config = dict(
    n_layer=12,
    d_mlp=704,
    norm='rmsnorm',
    bias='none',
    tie_embeddings=True,
    init='trunc',
    schedule='wsd',
    decay_fraction=0.372,
    final_lr_fraction=0.0,
    z_loss=1e-05,
)
Each number is 200 + 30 x the weight over the matrix's rms, rounded and kept within 0 to 999. Layers, rows and columns count from 0.

# layer 7 attention output, 256x256, rms 0.174, rows 0-50, columns 128-191
210,248,244,189,143,194,285,171,187,196,218,166,163,219,242,202,192,140,165,215,200,261,179,193,199,186,217,158,260,245,224,197,162,170,158,227,209,223,172,222,255,173,226,236,199,228,203,199,199,189,176,193,169,238,230,170,203,218,222,231,191,114,222,213
233,210,178,217,206,188,171,220,218,193,197,181,180,223,239,192,163,172,191,204,179,182,199,219,169,195,165,189,162,220,219,187,198,169,215,222,229,209,208,105,227,190,164,220,177,205,184,166,192,193,188,178,186,196,217,214,196,168,231,171,142,177,186,180
248,263,144,181,185,198,261,194,176,197,169,195,214,160,158,239,218,208,194,203,200,194,222,178,196,176,170,161,249,199,210,177,182,208,164,181,176,215,129,198,216,141,136,148,199,186,181,233,211,156,175,225,216,230,186,179,185,195,198,249,210,190,205,224
157,190,165,174,222,195,201,182,195,181,175,195,192,216,199,196,275,212,265,198,225,178,192,208,193,232,164,238,208,186,227,165,213,214,208,185,198,152,145,180,202,171,223,201,188,201,248,195,158,198,178,241,186,189,172,178,200,235,192,233,203,220,197,267
197,199,238,201,199,212,233,214,250,203,257,177,182,203,201,174,194,217,202,213,232,204,219,226,160,201,227,207,214,192,172,212,192,235,224,227,208,213,223,190,192,220,188,233,161,242,202,232,206,147,188,161,208,176,177,177,205,230,194,231,219,188,175,173
177,171,200,248,176,204,155,206,261,199,178,217,239,203,222,158,150,239,217,205,226,253,179,227,193,209,216,201,199,176,186,211,233,241,150,187,194,188,246,192,254,262,199,197,209,156,189,187,222,197,189,178,185,239,198,209,174,226,209,149,208,171,222,216
245,134,197,192,175,233,184,188,175,255,210,186,195,182,179,188,198,202,167,190,203,181,209,235,169,181,221,216,250,191,199,202,228,198,197,220,191,232,235,216,180,140,181,178,203,156,178,212,204,210,212,189,192,179,199,167,133,171,220,155,226,303,153,201
229,250,188,222,194,162,178,233,206,217,179,211,205,169,194,188,199,198,225,178,195,225,251,213,195,216,257,172,242,168,249,207,218,188,147,236,202,192,170,177,191,146,200,182,204,155,227,235,228,237,234,156,254,211,184,169,154,197,204,221,176,255,171,234
203,212,155,172,177,203,248,241,237,228,221,225,214,181,199,185,178,223,208,209,241,188,203,220,193,219,201,212,200,237,194,191,217,180,183,216,214,164,188,266,228,169,176,162,223,228,199,199,201,167,145,145,187,208,164,234,156,203,168,214,236,190,240,170
239,189,184,173,188,217,183,257,219,236,197,222,184,227,223,209,215,183,179,187,223,169,210,197,247,238,175,205,219,235,218,208,202,165,231,239,206,212,200,207,245,193,201,217,195,172,192,166,194,197,184,138,168,245,198,262,178,210,253,164,189,193,219,136
216,205,203,212,130,215,133,179,140,172,160,211,179,183,185,208,196,192,180,176,150,169,124,197,188,170,213,228,173,143,193,120,208,227,153,230,228,192,177,161,234,203,260,239,313,178,209,159,174,224,198,221,188,240,189,147,212,149,191,197,190,143,178,233
219,188,162,153,204,207,172,172,205,175,146,214,243,213,136,262,164,224,253,184,174,191,253,214,242,208,242,248,169,192,178,198,177,240,193,203,202,217,211,175,186,248,171,205,160,225,210,249,215,189,229,223,204,245,187,180,233,231,192,176,223,177,220,190
187,199,179,153,228,176,196,162,231,191,194,215,163,195,239,209,198,173,179,208,223,218,182,188,127,192,208,200,243,213,209,227,195,148,214,190,174,244,187,222,215,226,181,220,252,191,237,163,189,193,209,195,200,185,218,207,215,208,195,189,263,206,234,243
219,153,153,109,287,191,181,199,182,191,221,212,166,212,185,187,224,174,236,196,204,151,172,215,205,179,222,192,210,233,204,208,197,157,201,182,210,193,171,209,182,201,237,202,236,239,144,162,198,188,239,177,216,203,208,193,189,215,213,162,263,106,195,206
256,138,188,208,164,165,173,171,201,213,221,179,214,235,195,186,196,149,186,166,159,219,178,142,186,179,210,206,186,216,186,180,256,252,225,205,168,231,222,212,185,209,157,94,248,212,187,230,214,179,240,245,211,259,210,224,133,183,141,156,259,213,156,206
225,208,218,210,197,230,257,182,166,201,198,197,213,177,197,205,212,247,196,219,208,177,218,174,206,221,157,212,168,209,205,176,184,198,189,155,184,156,196,241,183,222,234,237,182,202,206,225,257,228,195,164,199,213,149,177,168,190,186,184,189,221,257,194
139,242,163,203,210,166,218,199,214,203,248,203,224,176,195,170,176,184,191,187,245,229,178,213,190,207,145,180,217,223,211,221,206,185,190,239,162,174,201,221,157,190,223,159,204,229,181,187,209,170,240,196,159,235,150,176,202,160,188,212,232,162,192,198
206,194,201,221,207,208,253,200,200,185,242,251,169,171,199,170,200,201,201,173,188,179,176,205,180,216,214,212,182,195,181,175,185,267,216,236,148,190,186,225,256,188,226,227,243,250,226,215,147,204,182,158,225,200,222,231,158,204,234,214,201,182,181,203
222,199,202,258,236,194,203,252,185,227,176,196,206,179,163,240,191,185,200,153,212,213,191,160,206,191,181,151,194,192,189,205,173,199,224,195,233,183,189,215,249,233,172,176,197,191,251,236,269,167,237,247,215,257,201,196,223,132,223,215,162,157,192,158
208,190,138,181,200,157,214,167,230,219,126,226,197,208,241,183,229,213,229,148,212,219,224,232,214,159,255,204,206,209,167,195,203,176,198,188,190,233,194,181,255,244,196,167,228,194,176,205,169,247,182,153,216,154,212,205,202,195,222,147,185,198,198,230
146,205,163,150,146,194,131,150,197,215,173,192,203,198,153,180,178,192,246,196,182,133,168,136,246,226,245,183,142,164,232,173,207,184,185,183,214,188,188,199,206,217,220,203,231,241,224,158,189,201,181,183,227,170,195,169,163,197,199,189,221,214,191,166
252,177,161,231,261,192,148,235,234,178,232,251,180,168,222,164,179,219,234,183,221,166,221,181,192,221,153,269,246,140,170,193,203,199,174,192,194,194,222,192,225,164,172,247,150,231,281,174,150,157,241,206,148,200,228,191,198,191,221,264,174,239,242,200
184,206,199,216,227,234,188,224,177,193,202,224,211,197,165,235,241,206,243,216,234,185,222,223,170,161,202,168,181,181,169,217,205,202,213,163,227,248,223,252,209,192,220,192,182,189,208,188,183,207,171,160,173,178,188,194,217,227,185,209,203,167,197,230
239,250,213,220,172,161,245,162,144,211,211,267,200,186,220,283,220,167,197,184,201,226,221,191,205,249,219,201,144,206,159,219,184,176,195,207,164,222,195,185,246,232,185,196,207,267,145,184,197,143,199,220,160,193,194,207,164,175,232,184,196,232,151,208
245,188,184,168,199,242,208,234,180,223,263,214,233,243,159,193,152,209,242,233,196,199,198,144,172,211,214,177,144,181,211,221,175,252,200,160,231,218,226,209,178,163,170,191,195,156,193,207,196,201,204,199,207,197,201,194,227,182,171,226,182,182,248,232
124,217,238,231,205,215,210,170,178,224,218,198,238,201,230,228,216,225,210,203,237,226,179,147,175,216,178,160,250,165,229,157,218,221,220,196,177,176,197,204,237,216,158,233,258,229,200,196,232,174,183,217,198,232,209,170,169,178,172,160,178,173,215,181
219,181,227,243,174,242,196,177,173,193,196,208,152,196,236,211,205,200,219,205,170,185,215,167,205,221,185,164,185,217,201,205,194,160,191,254,212,267,203,232,159,210,203,179,150,174,185,197,122,189,198,245,243,194,208,234,221,220,278,183,233,240,184,228
188,215,193,202,229,208,233,220,202,194,221,201,145,166,184,172,260,211,194,235,143,186,206,205,174,146,208,177,221,233,191,237,212,192,201,229,218,170,142,207,233,210,242,177,212,199,161,165,197,220,224,178,189,188,248,189,213,195,199,173,202,143,197,240
258,175,229,220,214,240,213,187,246,221,167,181,202,160,230,188,221,194,168,198,184,204,233,199,210,240,156,175,181,150,206,241,176,181,166,230,195,250,205,203,219,172,209,197,177,174,156,175,188,220,214,220,175,210,242,202,197,183,196,219,221,225,228,236
156,170,199,189,187,213,195,198,216,181,189,161,203,203,182,202,217,243,239,175,203,185,192,178,181,186,206,140,241,218,213,151,210,203,240,181,212,176,198,239,204,203,217,225,216,239,185,211,223,153,175,178,187,161,222,177,195,196,158,200,162,163,177,211
208,213,223,181,150,220,147,207,217,221,260,201,154,199,186,212,275,204,184,210,200,220,171,165,193,235,247,191,253,209,224,163,179,160,180,249,210,227,235,194,176,169,143,215,229,239,157,206,239,217,218,201,200,214,276,305,244,198,230,210,182,205,162,238
197,194,219,242,173,259,188,195,172,220,220,153,174,196,209,199,227,203,234,224,223,208,173,165,193,203,210,262,155,156,182,154,215,190,192,202,216,202,175,183,183,158,212,186,229,208,171,217,170,200,255,203,162,170,253,222,147,259,219,204,181,258,202,230
198,267,217,208,258,212,233,179,152,179,216,180,235,183,176,184,212,205,180,209,221,231,201,153,186,200,191,186,240,266,225,209,232,220,193,192,184,208,123,220,182,196,236,196,186,211,188,216,171,182,219,201,138,174,197,220,238,188,200,237,191,185,212,262
218,210,173,190,231,231,180,194,168,212,218,166,185,190,264,138,181,241,157,204,195,272,181,219,167,184,220,221,175,173,259,167,192,222,231,248,197,245,217,216,197,222,170,136,210,151,257,195,190,236,210,209,202,183,179,190,220,228,167,215,198,252,236,265
223,179,202,232,165,239,197,211,226,215,160,134,168,177,222,166,254,242,193,201,197,195,195,212,177,232,184,211,162,192,202,239,192,218,208,244,249,147,133,207,217,181,158,222,209,208,220,218,177,209,183,257,171,248,230,203,240,200,168,219,207,246,213,219
208,211,280,220,187,166,185,214,240,268,208,162,180,133,195,161,213,184,180,203,177,200,191,153,201,195,155,189,209,223,192,222,223,213,217,193,265,172,209,178,170,161,224,197,275,163,194,174,153,229,232,200,154,203,213,198,176,221,201,235,201,202,182,221
224,256,206,210,194,194,235,247,178,215,202,189,222,224,190,221,223,162,193,211,195,201,165,258,199,236,171,283,175,208,176,208,243,249,205,184,166,140,208,230,191,185,215,214,232,165,215,224,250,213,193,210,159,244,186,192,235,208,204,209,194,231,222,212
144,141,168,221,218,246,179,154,272,123,202,196,197,222,185,178,201,200,219,202,169,159,240,193,208,236,178,204,173,207,178,159,138,208,196,202,183,257,243,227,185,180,216,227,146,177,220,209,268,167,193,192,237,155,165,237,174,219,216,162,264,196,249,181
202,225,198,186,225,221,192,184,176,214,224,158,241,220,182,140,208,237,184,188,214,226,216,188,180,189,181,198,182,173,137,168,192,227,168,160,191,214,158,233,240,192,143,200,149,208,234,198,207,230,211,170,187,121,179,223,187,238,157,269,194,179,199,171
235,183,225,209,212,248,235,229,205,168,192,199,233,224,169,200,229,202,214,190,166,190,182,207,206,205,228,203,276,247,195,230,217,193,254,204,205,210,183,146,222,161,166,227,262,209,195,195,223,157,194,212,209,195,154,182,193,197,186,222,227,154,264,220
183,202,152,196,256,157,158,225,206,262,260,191,191,200,251,166,170,206,170,197,162,198,198,178,210,168,217,170,209,197,204,156,159,200,247,196,201,236,193,188,211,180,142,154,248,259,278,172,215,215,211,186,212,220,220,243,272,271,216,232,167,255,163,205
230,207,272,204,145,215,207,219,210,207,177,183,224,154,214,176,242,189,180,158,189,179,215,245,190,200,178,171,150,232,193,203,171,151,194,236,179,186,182,218,183,213,177,181,187,228,181,161,220,190,226,188,195,134,212,217,211,199,206,255,200,237,210,179
180,200,214,200,200,156,180,197,216,177,236,135,204,213,205,143,173,191,172,193,173,225,203,214,226,232,251,169,204,162,267,200,237,204,222,228,184,191,257,150,198,198,202,189,269,179,144,212,207,200,239,229,187,214,235,225,193,213,244,216,208,145,206,189
237,182,169,153,190,233,167,176,184,183,164,236,204,188,222,233,201,194,198,213,231,200,240,154,180,206,191,201,181,170,195,168,174,229,172,180,198,173,179,198,163,181,187,200,156,181,234,157,190,190,215,181,202,178,189,184,219,245,201,175,216,152,192,209
237,235,200,209,182,189,180,231,224,201,221,197,210,208,230,164,206,219,199,174,203,159,229,197,159,245,184,173,194,196,206,144,188,261,195,219,177,171,215,238,218,217,216,160,200,217,188,191,198,182,173,225,235,221,205,196,157,210,215,142,160,219,175,147
249,154,217,239,144,182,172,224,182,157,256,266,225,160,189,202,192,214,158,148,174,177,239,190,208,171,158,206,219,235,241,245,229,214,229,199,178,235,199,223,198,214,206,259,221,195,204,240,199,185,114,196,221,180,161,167,191,193,235,212,251,157,195,165
159,188,211,188,208,225,201,187,231,201,220,192,212,152,182,251,193,196,166,234,203,186,202,216,147,201,181,225,203,134,182,227,227,190,204,229,191,212,219,217,189,162,251,183,204,208,148,178,192,232,172,238,215,167,217,252,189,153,229,205,188,189,242,207
261,194,218,205,175,158,235,141,182,182,211,206,221,201,242,178,213,197,187,216,182,214,222,152,226,164,214,181,177,156,225,165,162,237,200,195,177,198,181,223,233,221,165,213,207,242,214,195,206,186,212,157,245,167,244,206,183,142,251,263,218,138,225,201
192,228,185,182,169,279,208,180,190,184,205,163,166,214,169,168,160,222,217,270,225,178,193,141,182,192,178,171,203,180,178,178,182,210,215,224,215,229,210,217,214,232,245,163,205,170,217,258,183,214,196,193,161,172,214,171,235,271,222,170,254,204,247,186
145,228,221,196,233,171,158,232,222,169,236,179,215,172,192,182,248,241,203,217,182,215,204,176,196,213,222,175,243,208,158,167,183,241,173,174,188,201,234,215,143,229,252,225,225,230,238,192,248,234,222,215,196,250,212,163,224,213,169,262,228,149,158,247
186,225,193,219,183,229,211,206,229,215,200,231,219,208,211,215,144,191,243,231,219,180,183,252,198,173,185,202,224,185,225,192,241,271,243,192,234,180,214,190,190,197,237,164,176,186,187,265,195,169,195,194,193,190,200,217,169,214,217,256,189,191,219,205